{
  "num_attention_heads": 6,
  "init": "normal",
  "init_std_o": 0.0227,
  "beta2": 0.99,
  "lr_head": 0.00418,
  "decay_shape": "sqrt",
  "final_lr_fraction": 0.1,
  "doc_mask": true,
  "max_steps": 10700
}
Each number is 128 + 32 x the weight over its row's rms, rounded and kept within 0 to 255. Layers, rows and columns count from 0. Numbers have three digits each. The size before them is the row's rms in percent of the matrix's.

# k: layer 3 attention key, 576x576, rms 0.0228, rows 268-287, columns 384-479
# q: layer 3 attention query, 576x576, rms 0.0228, rows 269-287, columns 384-479
# v: layer 3 attention value, 576x576, rms 0.0277, rows 192-241, columns 384-479
# o: layer 3 attention output (transposed), 576x576, rms 0.0274, rows 192-240, columns 384-479
k268 101:144153104113136137121115119133218146165175163106167136185130127066166089151111152164164142089115071149145144171088156131109115145099137100145178124148081101158117168160156189131187196166151130108150138174128143174168118127183146146138081100127143064113150104100097185105133168184130124121
q269 100:070129132109165195145114152131112132088167172090118114093127117111155102148101066137146132112135085095060098139128131132126145132146105131106176161118175178132210064167144134172093175181065139155060092124150119175109146114173129136109140207156105126192192071120154151117078082093131158165
k269 100:164129194123082115127126129163102146142093099121110157181132074127092128143106211123102185131119112112154121133188073092159050134112165160158161076116095086102113169123170075169122100101123110162121110118154151103107146098088172121154117139132081133108096196133122174160185130068097167112
q270 105:192170155130143147117116131125139146148076104074165153138118163127155107075126108167178143172117095131138072165188206125128156081129133098100101156113131096073139141137118184101171091161133139160169160105142048162092200148181089128141101073168156114127119128092170135098160099162111121116
k270 109:047102129175134085120162098123087140103093139146079072137126112117053101163159122127199062095125114124140159116129048175130124127158062132138065132135115115126188091080158119160117149183091181153088169142125123136135103141116153142074198156079121155136121138134075146154156115094192222098
q271 103:127116118134100184153164095083144229091056129130118172084166131121157165103138123122060095178109108121126154126087137127200104156154089195162151133153160118169104119155168135161200107152105190077077169131137179136063175136107135118094143174117175137144145137142174061092087160113130149069
k271 104:194123151108163126149132100142138068131114148093147125143156113110164123156116122094083124104135126107125130132142150152112157153113112070150138123143111074111081140101124108119159101107113098138106142093155201110195071106151150145103104151129121106130113130085145155140158084124069101177
q272 102:105109130098143109160158186217088079139114083122129108163133166172135115131128148116129078200086081125110133143045173191065105167099111176102132102141136134137092199024107133135133103132112100126110127110086100126112084113184155243123108137124188144125107083102136054149141134106112056090
k272 104:116154189088061173119118131104161141131136144112175112122126093186128132119138153120186171230102146132103130161177165068189128140126110142135198154056122157137160157169160117147183080158169081069173136127130125089152128158155112095128128147163064112085076121193116144141123161092129080116
q273 102:146107183156133118117125168120130116171109122127138106083080135116102150149153140131156128172124120179078166089131143128167126090142120117157115068097132133094133135098142199147195169184140044109119117091116126040120085115132136101122114104115127106146170083133159166093150119113140162096
k273 103:123092092100074146151140144091139119110110147141117154187162089141184184090171181131101147177149157089137118179138129115156078157142108116129146187142166097133147091125079134163149110148152155158149098145149152128134209137159126139123126077130125181054124153147113124089142123150109142187
q274 098:110158115121151075090158212150123102119140102127148130115157134170108187159143106083152146137095084134172150190119126161095135169115131152092150149147110098079072082133159082075104137152132119132125108152119139099107082152089149118190093099089131179187108202153106150137143114179083128112
k274 099:177110114154101129116120036120120158171149141135076102152109160133158096075128100131095138138123143130119147123162160083111144107168116118096122140180099138218159140153093096154099220098193073163126111166129096178148122130191160158114125074177152141100186160135155097126087152127115105143
q275 101:141134109150140100100123125124106160166185127128156208154114074116158121147142047127116127168144121099080134130145121131107155153079078101101107070154131126173093095171132156160087158080114109078144140117129152105124111089102089107111208103096142129163112049130135151131070124124141113152
k275 104:170153207107112150165139163132150093156095134108122131169085208168149123099101184167144142141076139170104106106147161119174083124109162066187176127137137122122093203123151133144167177113099153130103062077120135065113118078091139135134118111144131105087085162110082089133121167139111157100
q276 102:101174175134131164117113122147129181133096097150082099120101158144108121141165178137109111070100143185146123156107153170205148116173145126103097148120161107158177096136063145137103128115105154173170058117095148118117082127148158166125118116155095144161126132149108112146183168181109121117
k276 104:128090101080106160105080117019142123115129158072144169201159125103148120110120106119191116167113156117161133130090135127164155148151094150146160129124142132119101111138166078111164095161146141132104087185130192095052172213125110083159128087133141108146113123127093086144180142084098103154
q277 105:131137112139109146100171178158093125102136140114084149108129135141171099074168112143109126145111055093115099097090139061174103160120177126129143176102133121112120121154108143128148098123150109151079103091094100146123125123080173123137121170138108080134090129124124185085191115114145144093
k277 103:113078079120104140140145104112163148113132129158154077090105046087164170165071101137107094085153175161123182140113149110117084107103107097131154198150093184183090142135136155130088136166145154182162153162125076080214104106131127130141135118125123095155115107138118113147100107158097093150
q278 098:125117138148105114127121109113082082089108092120126134089094084107085148139146122134086113143161160107151116102166178097038133187116101119117181174156147160169098139158146151132091190210124139129140124134176093101129107137112099165155159182157152151119150114101167137086095092128098072109
k278 104:137133149078152173115109168186167171204182177142155130153175154132158084148150135149143161190094180173169118168110093150189094095136110110162177127142124113105132138088182080159176070129153142066133085170135188121125112016156136087118092108150143127149092115129060147129133143120091095105
q279 100:150164123092086165137133141165088125129100150109135210172182161132184141140102179172114146123141122103149136150074106159127123061126119161143193106146132129134206122100128139124168088139122125204145155112119126096098045111143136175108181163156160174107124092112068106152137075169154080091
k279 100:134101128117151115139107152134165078132116124083118078102158096203095183087175091086055158108108163034132129129111171115130128131094124140096075179077144131132145105162117127127116068098115138107156088153116140091087161194189152078182121126156083090068116126113116074127134199119137126138
q280 099:199180102125181079143074141102118106125091072103115124131144093119134114101146105151122164116103184141144153110164141085185089115170130064134172128120145095139134173102080160133174139039177114139120081128137079122146151100204073094098105134182087133112112121118141150085131160137107112148
k280 102:110082116125133166157134062148111106115152095157120135090131143111135119167142070109121195148129167130107113105070047164113175122144105156074127134103104131126148093161108111157125179116122092120113171204108151109123168149112142133154149138159147151149160092149119121207119147137178118119
q281 105:166166084080125139117097152170120109097119156081086109143101073137153102156100126168103168149177146080205155174130067173087111184147124118107084079143097147161114121127110117128146105102157146148161110104141110101095155146075150144093164104067157148113167151137164119141149106129130154164
k281 105:095113099155147164079156115150163143124139118200110066113106130113118135147099106122135123135074121142132102129130119101176161151064084186118118176112176136152110166116086081059103099146135143137066176129130100095120062108122116151149127207185192070146118109123144061147124122151154087144
q282 100:130131115104081158168148136166178067098144119117128133136142146081146101158129117152088172102161185122105112110134121111126166031154121173126179092163125081122154095188135123124130098180195103135163094103135168138079136132095162083109187167113157175057159131102147104086134157142124133128
k282 102:127179113213127084107123108176134114133101117181098131127097163121166123087126147059096128174187064124077188134135130168102027172140129129065086134125065120115091107136070143161081123147108123154067139124122105120173162148114173117106097175163163083162145167144134163105139107148158183112
q283 104:182166155068067198082154123177149098155162154133087140104107091109135107143102204196142148163117123126099151175157146138107164081089124128122132103113170148119155110074133149148106135146182183150152125099078037138103183131097097093149144152148142110152153137174149173073138184131137152125
k283 103:058205041181197071091155149086136166169088194138075124191053088127166135080112166114152053144165135107145108096167108132047132132151109106050036107114108166080142077118119146151146101138102133119101158183136097151141114180141155162103158113101116130129170115139100141119042166100123186111
q284 094:149097097168114136151160134149146075115110166147117154160119158095139118091093128184098095094129132086080088132122174120116184090090119109166151138140156081161187091077133094106156068153084122103087156159124164149121052153077097124138158179133082107184084090143129088138144124171109142122
k284 097:162113109082169128114108104089131184106113144116127162135157161177139136084146120109164092166157106166158137102123156164106085137102123130134164151126176124073140153131107169126130151129126143167145110108113130175185192160130143128155133154105139157132130145138089188173160131094160141145
q285 098:140113129093126187156167091095166120106126128089154109191161102144107122137137123117162162079164112123154120143104155118140112109105183138140131124125126001153166132092068158104161160125162113105126120116135152121081132098145125071210157098144150081084171127127135179193097132115137129211
k285 100:125103098120150128154133076123073168103159097157129111056084106117123170095170136160135119132143097129123099100164115144134118101096137139177154080123122163158091106127123104078037156091094121206109117213113081138144163189137153137036109086139134122152106127113114134106177176166150103126
q286 102:088108098151120083137099176112122112106157101111080120148186118109125116123136108149115094147121127144127118106091141138086133171118186148176120191084122102139156109136106175097191080136163117068170131171155190092111139106071167119181129141105121139170138121120132156202063075116128132129
k286 103:172156127119108190138137146122162106114130114163143100176096067165190126130167090131127136091113089107123084145144089126134101101146122098165146111127183153186174163144118154070056123111127136145137094113169092130140129055168141138087133100162090136098101078139147105118133088119109129151
q287 097:085195143148089157106084112111138146112111091200171146098133135138094121122144179133202080079129122131121160135160135134131144151193084172156129087147133156118146083091178081116127195112165150169158167134098141151130145144086159117156138163104143086143118171111090137088154153145150170127
k287 098:167116204117165114118139133096194151153120113093187112117128165175101141114151109139116195163159107150159079105107167104119106148147088145118105152165103115069199087120099123129118127128152131122105072096169188075102118071144119159135132141190085131117122129121161101127117079171146170075
v192 125:102134125139168128110071130163154172123075103134154099116111078125171090116083152043139168112095121142145169108149098122163131198147124137155174123171086094127130153128177144096112104101110100142127137121163102132144136114099105186129139181155139171135118145112144113186072142094143097177
o192 114:140092142158176181107138120104122173183092109120091136134146171116169132163167084068120136062174128138135185094076061131135205121205127058145172140153119140109139111149114178089109122121146108103109103103152122157158133094124172161064135115132143171103093150098116108088173120191093160085
v193 108:120122103130140118081125133139119130142131087090121126142113132102192111067144088093111136153096122109095210153128117120151178175068163154123183159145178135158077106136121118131124140174126179132202124138086157061120131115159127110169140096153142155124143089225186085108145133108157083139
o193 104:028147151056092190064064167131131138133083161171147114144112090113089077113135165127137127117145159198136116161132174056088193126149112138110085139137165170076159105128073141108096107066134154040130148120118135083106123112123129089133110138135132099131096167162089124111103163159018118114
v194 119:133185152099114147133117137116105152141187070145178160181072178122175142134137174106126124117113096150151181139070145142100187071205100112153127120125103114087142153063144144080071119110177118090106107122159108102138203098070149125060140146132136149151104147118092079115085094127159145087
o194 113:107147144130161164138169111177167151180092138134107166177109183168166115175118086084146082105104118107156160144114120082134109097114166173138156110185109139139167145121076166090164128183092114124156089064160122214164178125107109104023139104167160126060114115053132117140088136084163128097
v195 130:135083078089159157164149149137139065090138130178099120158132161095109141126054084177089117098112112083091139166077079052195122174161097126139138089087123130155150162105105144092170112129137129106158149113119146108144152143119126066114120082102109128099158194103143123074141113136137138099
o195 121:139149097167081165108112087104111085143164151135103143107150087162106113056059121141119159131130127048082159201118144064166145162126112105130174127056114114145132163081125110132139121108131153194140150133084105091081153165172084108131164094096110110062202129085151160115089161129192101220
v196 120:138102140132173139073110112153127164127148136082182126102138125135124128015131142095133170202123098121116164133137144139075127111077116177115209101131193154096152127190158130060082132125122111143137094211155102131124134112119141193149161186099141122136210092133166114118111125139108110164
o196 116:113094121135165180188159128121157154128129153129158120141136148086097107105111126146133156130112154142131110133075072141113172110138128113097128124122190147087150114203132174155072126124142090097116073117073130127152105119182194137140143174106135147128155139154138159091098107154073117103
v197 118:122114150112170146125103188134140152127200113102100069145108132121114061080121109109092141123103061129126103151090112120159154167131102174108081150136149124066140113122175104102142151142131088154163155156087154092166136103135141112131086106138061140140144152152177109107117066127103126114
o197 110:119090174138076133099141110074129124101160185154104148110100037107151103073115127118122134129135076093086156150104074106102138120127053165078162154048093136088091135140135110126079166131143138087182118100166121109133158132127139113165132097104098085096122106139124163108090120174046128119
v198 120:116166111175144128153183162162071112130100125114113120110131043122156122129158124112063152132165107109103095153150125085161105089063160115118068147153123123180075127094100139169207147094123166189147160130112080142109128152170144090132085127117133093108128160227090201090197179178109094165
o198 114:120168139121085138094075139169115080132147097157148140165124083115105157162118171092117141172178143136107114129160165126141116122096109126147065118161199093154102127101124209103169101136144152146106086192120132061119122103102113099184061102154102085213109183207120133141157147141035156079
v199 119:146136115112114107130114092113144090133022120105080079135098157172119106104064144108206114158178093134165152162103079161156133107131130168137141098077063136146115193091121143181160165169081145128124095158128173143165087098152115136106127129154104155087153159135113100090108110088137128080
o199 117:187161129095089155130116114112097082082164153085079130114102122168102126109096112087136108106138127129099131164164126123143092107144142123139181128088088083093122099124159138136099190086104138187140149143137120132129148118043141127154091095118082152168122159101171098118088138155125111096
v200 120:085088131125134135174156130081093123157076114187161123110163109077161070077122144100099125154023107157069156131074120153153126117152152152095082143106149158023112129159066154119131143134123118100158156155143122128143143109080178109113117177070125134129140106097106117105082133122125174155
o200 114:076094131120099052193141130131192089163075097151150107122113137107176187102160082107148161113162095057073163148110072142105107124107115167121096101099141104092145116104133119120152132110146076010117114084099075172144167118091138060115119139100154169099163107134110140173179143114160202167
v201 125:077127156165157099137062152161124160143140149163101146137100098149087151198108108092142122141144112082125105144089139181155128147204187118104136127092109119139115126148164099161108104081112140133101113149162138156100126136129063103085151065137145099122130094098101128131155127156094166107
o201 118:154048087110073064124116141109164180105128139072156160090125142139112132137130122081108088203120135107161179150130174182093139127110113092106118127094138140162136137135177081156106147143169128120165108162152118130137153124108155191106112132129110208150131083130101112184121157137252171078
v202 121:115128157117127113155090122110127130167112151145164118134133117100170048119095171130138115112096099137104201134182163119107087111137134167126103098143121133088176148162134144111162135119085130064155109114091148113176115163189102077102140112105077144139081110071152177170133131123147145110
o202 119:138103162131135061145051137113134079184068082154174134110110172161138066044185112073144093144111091105113148122153059109128134078103062065115114109080071139119112083165176098132124158075160084128139112110125110126195136142095180073070181076079119184143130135199174153164133181168225162143
v203 127:131176110096158091133094102158155180145089141137175105138115151145165112090127131108088151166183136135149175130169166137061072156123158120160166114140193145139086131140139077144150152111134170118153117146154117134123203117106128158104128120134137116109165084107109098153154117146154129131
o203 123:185125071140156061114090181163119176090164140093150077114160156103068115074148069096096124147103203174135138079196153042095135091154170096103168119123139159127136104148084089102141150172118177147133151181169167138117061139134147124105062180109132112167111127094102140052179140156069108080
v204 109:130132129121141124128095131179136146150094142154171153092092132079153131150082093082126127179164109138167150137172177107169114125113168146126095157152140144160110129067191131159132151148120150123095110141074142103096106162141137170173120117095103106092150115147105137196190127099111143145
o204 105:149121138113155173108138126114103163116049111090164104133134091122107115136174139112100104077101145162126124148144108142093166086198182159142104144167114178130147120084059156073130192110153121061067148124175125101111121134145142157094140117173104125156078134150089111092122137154026118067
v205 108:137135108184090171125145127106156141161167137145132120095159144175075180115151134098101121146171191141159112108155163110114116162139105092134124094165132066205174076164123139107144073118138113128127160103218147142120182159074138195142164144165143132130161118094110169140097177163103149171
o205 106:183099094147105129169112140149153177129173107080076137125201158109120121095122088148103162163070154140166172124115163118133070146119150103157197193127106107167140105131098123154152141170097198183132150101155116201127137118128130152210134168120188122089078072037168133089163142095091112114
v206 117:103101119132169132116127105124099170142128182115158131091162092170139130086121137129061130090116134129148141121124176182188144140130089175178123172165120135090119092181210121048098091096163139121136127105136147147127137105157091193156061164153127152152151034135138108172111175136073104185
o206 112:088026155123159176157150125149149128136121120148135100110108128086144144144189077125133148099195147131108131085056109148110212074196149131136151169112139163115108123163125125118086159094149133021188090103096124154179071108135169142170066121169123109103100118176111116135107108093044111093
v207 127:117089112120095138109144077163116121134087090139108142135164150162158133111104102173200133112168065183131174084141094119064119101110163168159155097102141152164133101125043110138173120122107091094164099149129099141106062128146116090118181147118165178154085135135110094137100088178181115100
o207 119:101165060122132182104129143098086088192080109129126124154122178179128133096137152157133124077059121138191138093194140111072142130161102136106131075176168171116138083101074125100124110107129137166078106150105102091127075050135104141076144077104088187142144093149140134083132126182114195141
v208 119:099150152158108127101115122143120139137092152141098149153128099078090136118145139138121134145125149095144122106168123119165082138081135088117092111163148148116120103117082098198141145154161165140148128125060139086121098121163203125132126095067127185133127142150084138154161135118103157125
o208 114:106172105119120130115035122161073094123135121154158152152116103100133123167113162146102108120116064117082051153154177131115107134099176116101108130114103109134122119130151076121122185101102153078115178181145179099102069134170136147086149179133131103190067141195120094185131105102102144159
v209 122:168149135097123114119125118127179134121101098103114114105088133112188074163060112114125153148121120148093173129140143119115108186056149139138174147120143130115062134118129114149152128168143109110168109088146173109143095150145085119145094082131097128099108116137116068068161093150142118091
o209 115:150173110108115136123143132128151173058079129088132112142124121150151070128119145088144183129182140155145178162149144134110125101093139106144126154127114091109139113147166126132105075151109116179096197116085132031088134111069124153155184092100057174176133106134095116139172152135142163040
v210 126:093101126104133139150143157109152143144057116180155152126108115128132095157141132126193103087165124163155147204175147148150163143142149101150157138151098136170182136153082102063112084043101161107150179098106146014129090140069131160125148102125180123087098227116062112149145149145120127080
o210 119:179133142164189100126129114115069106091130089096151111114146045106118145141083055081144101137098099119178159150150134178157133121143122077122198078077097096172103138213122153141120111119138165169127158131103162137101180142145131151096135134156133137052103161069107124079115132155153117135
v211 117:078138082104135160138102114126097054119121090140118156133140083106138136153167145160158102147205165078138133091093109110131096095137107146136130198111207161131077125104037148145174130100125146138172152131147119137123081096099126116129154098154076144082146120144105083089146162161125157165
o211 115:107174109122167161110084114128109070052146118147118103143152086126093185157105122144127159091110120133100124119218194121115147135104122080123141129127199056171095121125131135137141072102148126181050124134112103074092102114117099135154099190140090064145110171104151106166158098150135122143
v212 126:126139173122156120119130176174160114142145146079114187123118127157095137095091111122140142139107069079143160124132105152172167135153054112117139156109142131104156131140133111088120084110137157116126128096133055103165176159031159108116135183163082207116136090128145154132131144140110108161
o212 117:175169215113134181137059136129121121140102139156090149131157141127056141127126116131148123149083117104095085086118168094133141153151139143144136097090131169115156111173114179118107144104162103145111088143118172129133136157118127133142134179129057095103145141144125155125117154115202110202
v213 125:139127115084125125143093106163105101100073134136138092109111162100128105192103125085179142113200093145150125118164115116127148142100129114142182074095111131162106149109120128121153128203077127102123120104132152095168076133133124093100121084119197066093172165180156137189144082166157131127
o213 120:192163134106147152072123128160084100151142141108110121150116105134143138157068149109100141090125163169169136109115157141119115068203132133119167138148106134125123120081102148144191115174095139189135144133188170060116079100143095123045074099183122111140137110121130119049086169140085140096
v214 127:114117150107092158146085148106107103067185132101123096141135162133155054067179153107137101098113178144115091129082106095148136140175067144088137163145178164150193137147095159112094130132099135103126163135130095146107154133126123152129160160179166138129154109137155140133144109098111111158
o214 121:099163117115117132129136149063089124102127128142128055085096061167078143133104167130095130130126103123132106167083101097141105072101080129203205164074077200186164143152121079130071100068131156138133155086157097167109192178122099154142132167083176092086160102061138095194119088140116111114
v215 126:117109130132172122111135133111125101110197114105077152115094119127121152130160135115184137102036112122157123139166072119136146164151126082138141139115129116120087118083126104147155123115140145114148138145126135192153181145163105123129114114168167146135123051129129085111157120100133135114
o215 119:140133152171081133140145142135114109130142122117140154177097107171178091111140184141147103175106103113097143115132166157059134191124187122138115170152134117107128149098146150127125137121121123125128117170139159136077095138076073149154154125183057101124160086096127074143153114140123096107
v216 113:185116103119136162155113106190207155143166111099158130143097111127139122103122107072085086154178147077141168139139157075179167118071107160102140135130192087129111095126217140099124108189138123160116123108122188157093162161173106180149162074157050117130128126166180085131139155080117131158
o216 106:129165124072136195123104136123131179086126131128041109164151103130056098131075123172107096132153201162117123170087148075115112119167109122111108208127149170076152106115099184087110166116069169112154159114169142141102155185143109191190100121127117049153108170152082110052105123109098118105
v217 115:131179140151132176074158152135116115103123160134130153115156191150134151114121110168149144101141165151099095050193139128104048116136120117086128111104149145120140076110056092154193119143134108093096128127140169141159067141135140105116170122073126091163082221110102129102195121133148122113
o217 109:127199126165127050130139103134117062158128104155102182103160141183180169083144108131101148125044123119162040141134167136156031154081145126090123075140090096156155113113138099180114094141107139160092176169125091128110090067136098049133244149108148171131152111090174110172156143099152123160
v218 119:126127069126087166160163131100130091138141112153093134093144179104136139117145155194134139128137097131147127130080126107160187125192116119137178090117198132164110110196070086226135126144124158157138109156098165103125201124136149110128152132111180110156168120125109078163110094091169134167
o218 113:138141089138142195093145148070059127089170161146099144129159137188058097110066103198134165127106155092122150209162185067122131069141103154160189121139132199111134152135082079106149065133082144165112153115155154069111157129189106183102094145144141070127139160123151137110138103184062160153
v219 116:127132159131133159157087146200089105150170184136120135178116060128137149094131142092105103133078150124105080108117116160133164097178153144171147154133087135151147130074140133125075149086152117083098126092183110141100150172056161121102185109143121147120128113138160146174141147113095106196
o219 110:106088179168162135167086179127138114183149152101106109167161155130108145129142135157094128084116154126137135087122131160099131139177087134159111111165154142126161129078130194176134208132103113135142041052129134202148162150157146125132160106162156153049090139100125095097140118087107122154
v220 121:079090132164154111133185115140128090130116139104084149130137125123141176171117093166154140147145111070084097077123071158105111070100118149123134135124125146186068127107105121173143187125134128144165140135087156151079040179124124052145114056112098122134091115175201115103194117113135141126
o220 113:077174150115074153105082178116087114095124146184164136092073126184103123132135171195119126167130096080139113176174206123051111178080119164078073122094120141119087130101188080101105099131138100192118092199132102038115100138129121134180147139124075066153127162241132082151124082120126141211
v221 106:122100137108152123133084102151112171141117154130154132174115132111167090108143137097069122200092099149109218169085142107138182197135142138151145148109150160126108145175191128084112161111132172164157126153085135122138143154126103127142093083140097129152146099152146075171157161072106135110
o221 101:070106147100116190087108146116098166169111156162124095123086098092109094104168166151160115141140095115088146131089052091123204114209113131124156142129180162114143133102080171083095152161155120101145095070107126076138165213171118157132097137105113085128137179157144100108069168173106102069
v222 126:103113151111136102138121129157153146146085127117123150067146098168125080168124102148164101146172131177121076131136134128151166158112172078096095091139059150184139153122087149063143117105093102123125123129130124090119086169060120123106186153135195136137163181106113110154154117095116144137
o222 118:200111127148139129149121113125083142164106133096138086102137080121119133122158090117186103123166138137148245104106145189139173132163143097138150115107104147147168114134128174127131157167180105215080120112136123180149150160138137154095136065127144172082096117062107142094124132109156091098
v223 122:085133144164179114088211127072128150181138136141124107155124122106111158181152180139135127112134150096140102155125106148138080117149105067132129103080127134079101134134116204111132192108137191099152100127110144138130096109150121054087106185126163101138154104125149146068111144106156136135
o223 111:115157071137090128124143163117102143151128077165146176124141146101138142148076146158136127104118078142135089131124102148134109157077143113134104104093141099104110168142142106112157122101168088054136102195095128153154100076095139107112110136179126149164165162136150120220185130085198166166
v224 115:116148133165064169045140110083159119117088146154180121098182132149113152129117128140152073134156189150152075120183137160073176125186073088094141136163164096093172111125079179101134116115134112106163119126160137147125104138135154193167179119151201161125155098138142103135158118079135165181
o224 111:144171089134109072171135087123122187068159124142118112131124108179122138128091140136143136180130092144169088120097200166097109150108161142114190173176113118139143111164085146148119080123097118188141165073138121137122109154103089170211139184174188109100136143067146094154122081089158116123
v225 121:188130140129154128178121123171088085111134148128139157094164076102080124094159102115102119192170101074160095092178103107188167167115124113138132144121155080133089110113164122144133141130102162106114128090132163176115180106137158153118141115140100086087145088146109120135144104095133121156
o225 114:143152084123133201142176144104135109100124135120099175129136128160081133215127146167111086094132161126077079057109144153168165146142148138132137184204158135106113162166091155132142131103139109079123108133186160097129077107083111144151054128139068083169100154156082140144081095118106156064
v226 124:105140136095186101166146129105080167174104132139184132094112074144145152109082090166148101150079084123145134144115141178141172135149225121139074156112160083049118092106116145185129170101172112129163142089160119169130192133125110103104150118156123157097121180122084102074142151077110089194
o226 120:161131183156106102167160141097117122206081126119102143097092187172117119130126052107143116110168150119088129098115161143095113170152196121145143066144170096108136108093159159139157128145099057074135105138060164170128127104129118137168134115139117167084182190121074123153170083131097124204
v227 122:150070110116089124167131097110105132130087113124182142157129128117159107141128137072137062132142152126150150093122115179102129142150196102159103198081160172122145166131119159112154136123108103100187162060132110107093042093127141117117182074173156127084129168114098113140143126145099114100
o227 117:100111070146144084150135081133146106114146070091128144104103097131125121184054127090114107088229115123150160086127071168172141118159130126138156161112227122150146155128119152158129083093083105103130146074113121134134130089131091144119104087140171171123134109196089158147146110173170171155
v228 120:101131145173112138125133122120064102108107177154141126149126128158066128127178163139163114088184184187176110161126098143111138112162110126154144128139118109137145088103063181187115122164123086103088134133155080120121127158120148200077152159129169140146138147101124176112113139124129142131
o228 110:106149117155162097136125154125114117114151125176195108144157231130142180222074123127129136126066100139131101081106107135141108118054121113159127082146102080165097144174151145127144075182097126144064140151143153190154143094117109143082102129141153165115100141100172144134191118113145160140
v229 121:134133097178152129158187083135160131162082138073093161117133128181136155198122112088200129160081107058188126169141122127138169111104129151127096130152125118162163176160186091171138131144126134186120110137104095123095129137165163168166079073124087201085152130096180118177123184085137122103
o229 113:165157173084113178110095148099141203102133139114095114143103134090073120135195141139151096130088099132105128145132132119109154138127149158121157146167122131099153105122129150133101193176122160129067139154089130079134099130119189163223068134127057109168107165085080098127175154156044127134
v230 118:137127108164091119105140114182132159103108101173104166111144145119146134170111121132118115155173187183149203121102156133161139205164170088138137126130129199168112186100119145100067097113127167108127141119113097100108098136083118176120122074109131168152105176117129072199142123099140127122
o230 115:128122049123169146050109107146124184123125088105133137117164129097087115185148079106122115095149119127147217154101124155171169139253170121141148123155122169149141158099012135111112137070077186132042155115138059111098126097157114167044135195173123170126075134078116136116153124164137109122
v231 125:152138122168067103064169116126140088105110123105115141137102146138143119173155164115172092134089173137173171130051138061155139143033079133112182144163098101167086097100165130095095118137181163157106133104111105128113097147104169183191088149136083161192117119150154149123140123168150122084
o231 120:071195079087135133098143115131144176127149139075091118123153148059121156228176146103127111087113140133151124075074118120145110152098147183099084105162114140141083093153094113103144078084139184134105172109147160059134138133148078145105136095122129127134109155081106091120134121155157042092
v232 135:123106097125159108101086191084126128185166126113096129144137148122129124124082103159106142115088127115145159133087143134189121146110199111126102100100143149139091157150099169148157117168128183137139155190138157138128110160166122120111152047152150128147098071112142126106120161129137111123
o232 128:141069146112065115092139196123134078124110159075153122058079156148153089078147129137140139127093119100089229163087165115141166116096146109149111151054139152147123128080163061153139130168154120124191146131085105119084144156127120118176176116102134134137134051137091153135122170167142142158
v233 116:178098176147136101075153164084148129082107150118154173095156174094101091107050117185186179094162126195212084125162081046115067103113179106103143125140137097114163108095161110116114118116127103124098111118103144110134221095152143085150055139170144161135120159110148136110088068156143157109
o233 114:145174148130106051084180163151138101143136090105160143129166147170200140083113105081121170136059076123140100118116137118161111111061168093117138137132066096155092149145143158089170105125159166144135119168160121135144133100163144058098150136168116170111154062133153128122181128124084126179
v234 104:062164117125135112190076071119140112173098059129128078110078116090168114089069091109115137139156111084082128186143144090151167182068063116137128074144124133218063154116133109123147115174124137161167109112088183129112091151146101137163134105135137115100125112204123129102174128085146088144
o234 100:100140109080105209070084158083079124099108170160151084111122104122118088152109197167125116118144175121063147198143137095066162138167106087091107153140125142114180143103086161100105119148155123101118212147134161040057068161130164164157146097082140083141111124172140103081092167142054141074
v235 115:069107100103125151127127125128114133077120161085160156131183158091111098122074048156149109085098117088167145112154086079148148152173134089108100132132162165139138176135120113107150182106075213145212134124049109177178132144160171046132140112120131124170124095130161143108153126164134105053
o235 109:112162091151139205105048112087089094082108135160115172081107045118108129087130135142121128141165070132116146179207168106097126130150111121063168163054151145121151110117137104086100129080150184152085153204113089095096116156104059147164120134160121033182170167168123109164110117161155121147
v236 126:100131139114199163098090180084108101149099084164107157107140129056118139137093122104115149139086091097120087185123102143151138147148131110173128089071062122150085213116187119097154158168095178052114095148102124148171103148141108142097111117092137106101113129139132087092163106175124140059
o236 126:102083080112099186114139108094088014119150121130156198170109137111187148096110139150095172125142143114174175152146134204135168113138106111149093167157082094051133161118132122105186153146156094051129141135134118100159073123124147114116178064120119142153147095120123116129136173124137209102
v237 114:125147062124138146158152173126134145183139166167163071141116118095128101122159178077093146141131151115179122133120168107107126166123155135084119142138211125173070091101091181109189135154146165133153202074141141118158166136096114181113166170099117161114164121111156068126112173105124121150
o237 113:153121140130133126125210190109162126129140141156132065069069159119111127146176142117130173082103176112098180148079104093157143127185133124176181193199128100124101133108089123129134142161093108100150093053143118137077152135085135123191100124104146089090143147093114138072168134142075132057
v238 113:130124133128112142135109142113098077090075088154188114093106158075128124097110127153101097153124165163102127121143086070066198098109047112127192159160184156171140102119081133129119134112135161136094126127094157104127168129152152148204122129129121108148133198203121158141166107099106092137
o238 109:075196122184168142133079082107077080095089150163095168155110096091112080164109137088102150110122138150084145154115097116166144126166074138096188128115113157172159149128079158128109082127059163179100217099170155114157139171190127117132122096134142118112106161123173148041091086156069107100
v239 130:112095159105174142101159140135117150169166160076126153151140130118130104084131136117119145124050091115075153081116153177135123125157123156123129164118094200064136138136146132074133151138168127108137147147152126096120107101146141044140113166160060132136132097140161095123160133097096110156
o239 118:084075180135142143099167138181139129165098153142146176109083110162139080121154169135119141113192099112115053108090064105120131105191120138147120116099166127093165147118177098126151128097169100026195098102094161124144161160177151142121128117093107157142152081250101106164100140091191154164
v240 107:144133093123121117102125135160120137115142128122102160152173107169094113128094106170081127122115178173105110126140126129114160136226120087090092117197050119115179108153137083137102074099161107158125074101153094090157173149077165129117167125117122127166101132037141127179092082097096119167
o240 103:175104137198162096201153145152146127182163144089072119102131183101136134102170064124136123118133152089120187124128091161143113136128148122144131084079067150144170105132134115114138145148145177193107059130122098206138166163138090141077182155131117147068117116047127134148114072130192083157
v241 123:147088123064108147150122124107121138129123121107148150125139110163130115103125101158126138118190160137174142079197158071063154109125160125120113142152203081114169112114097161153170112129132115151163140105163134149136101140120162129135110129120175116110134147152103182073165180170098147149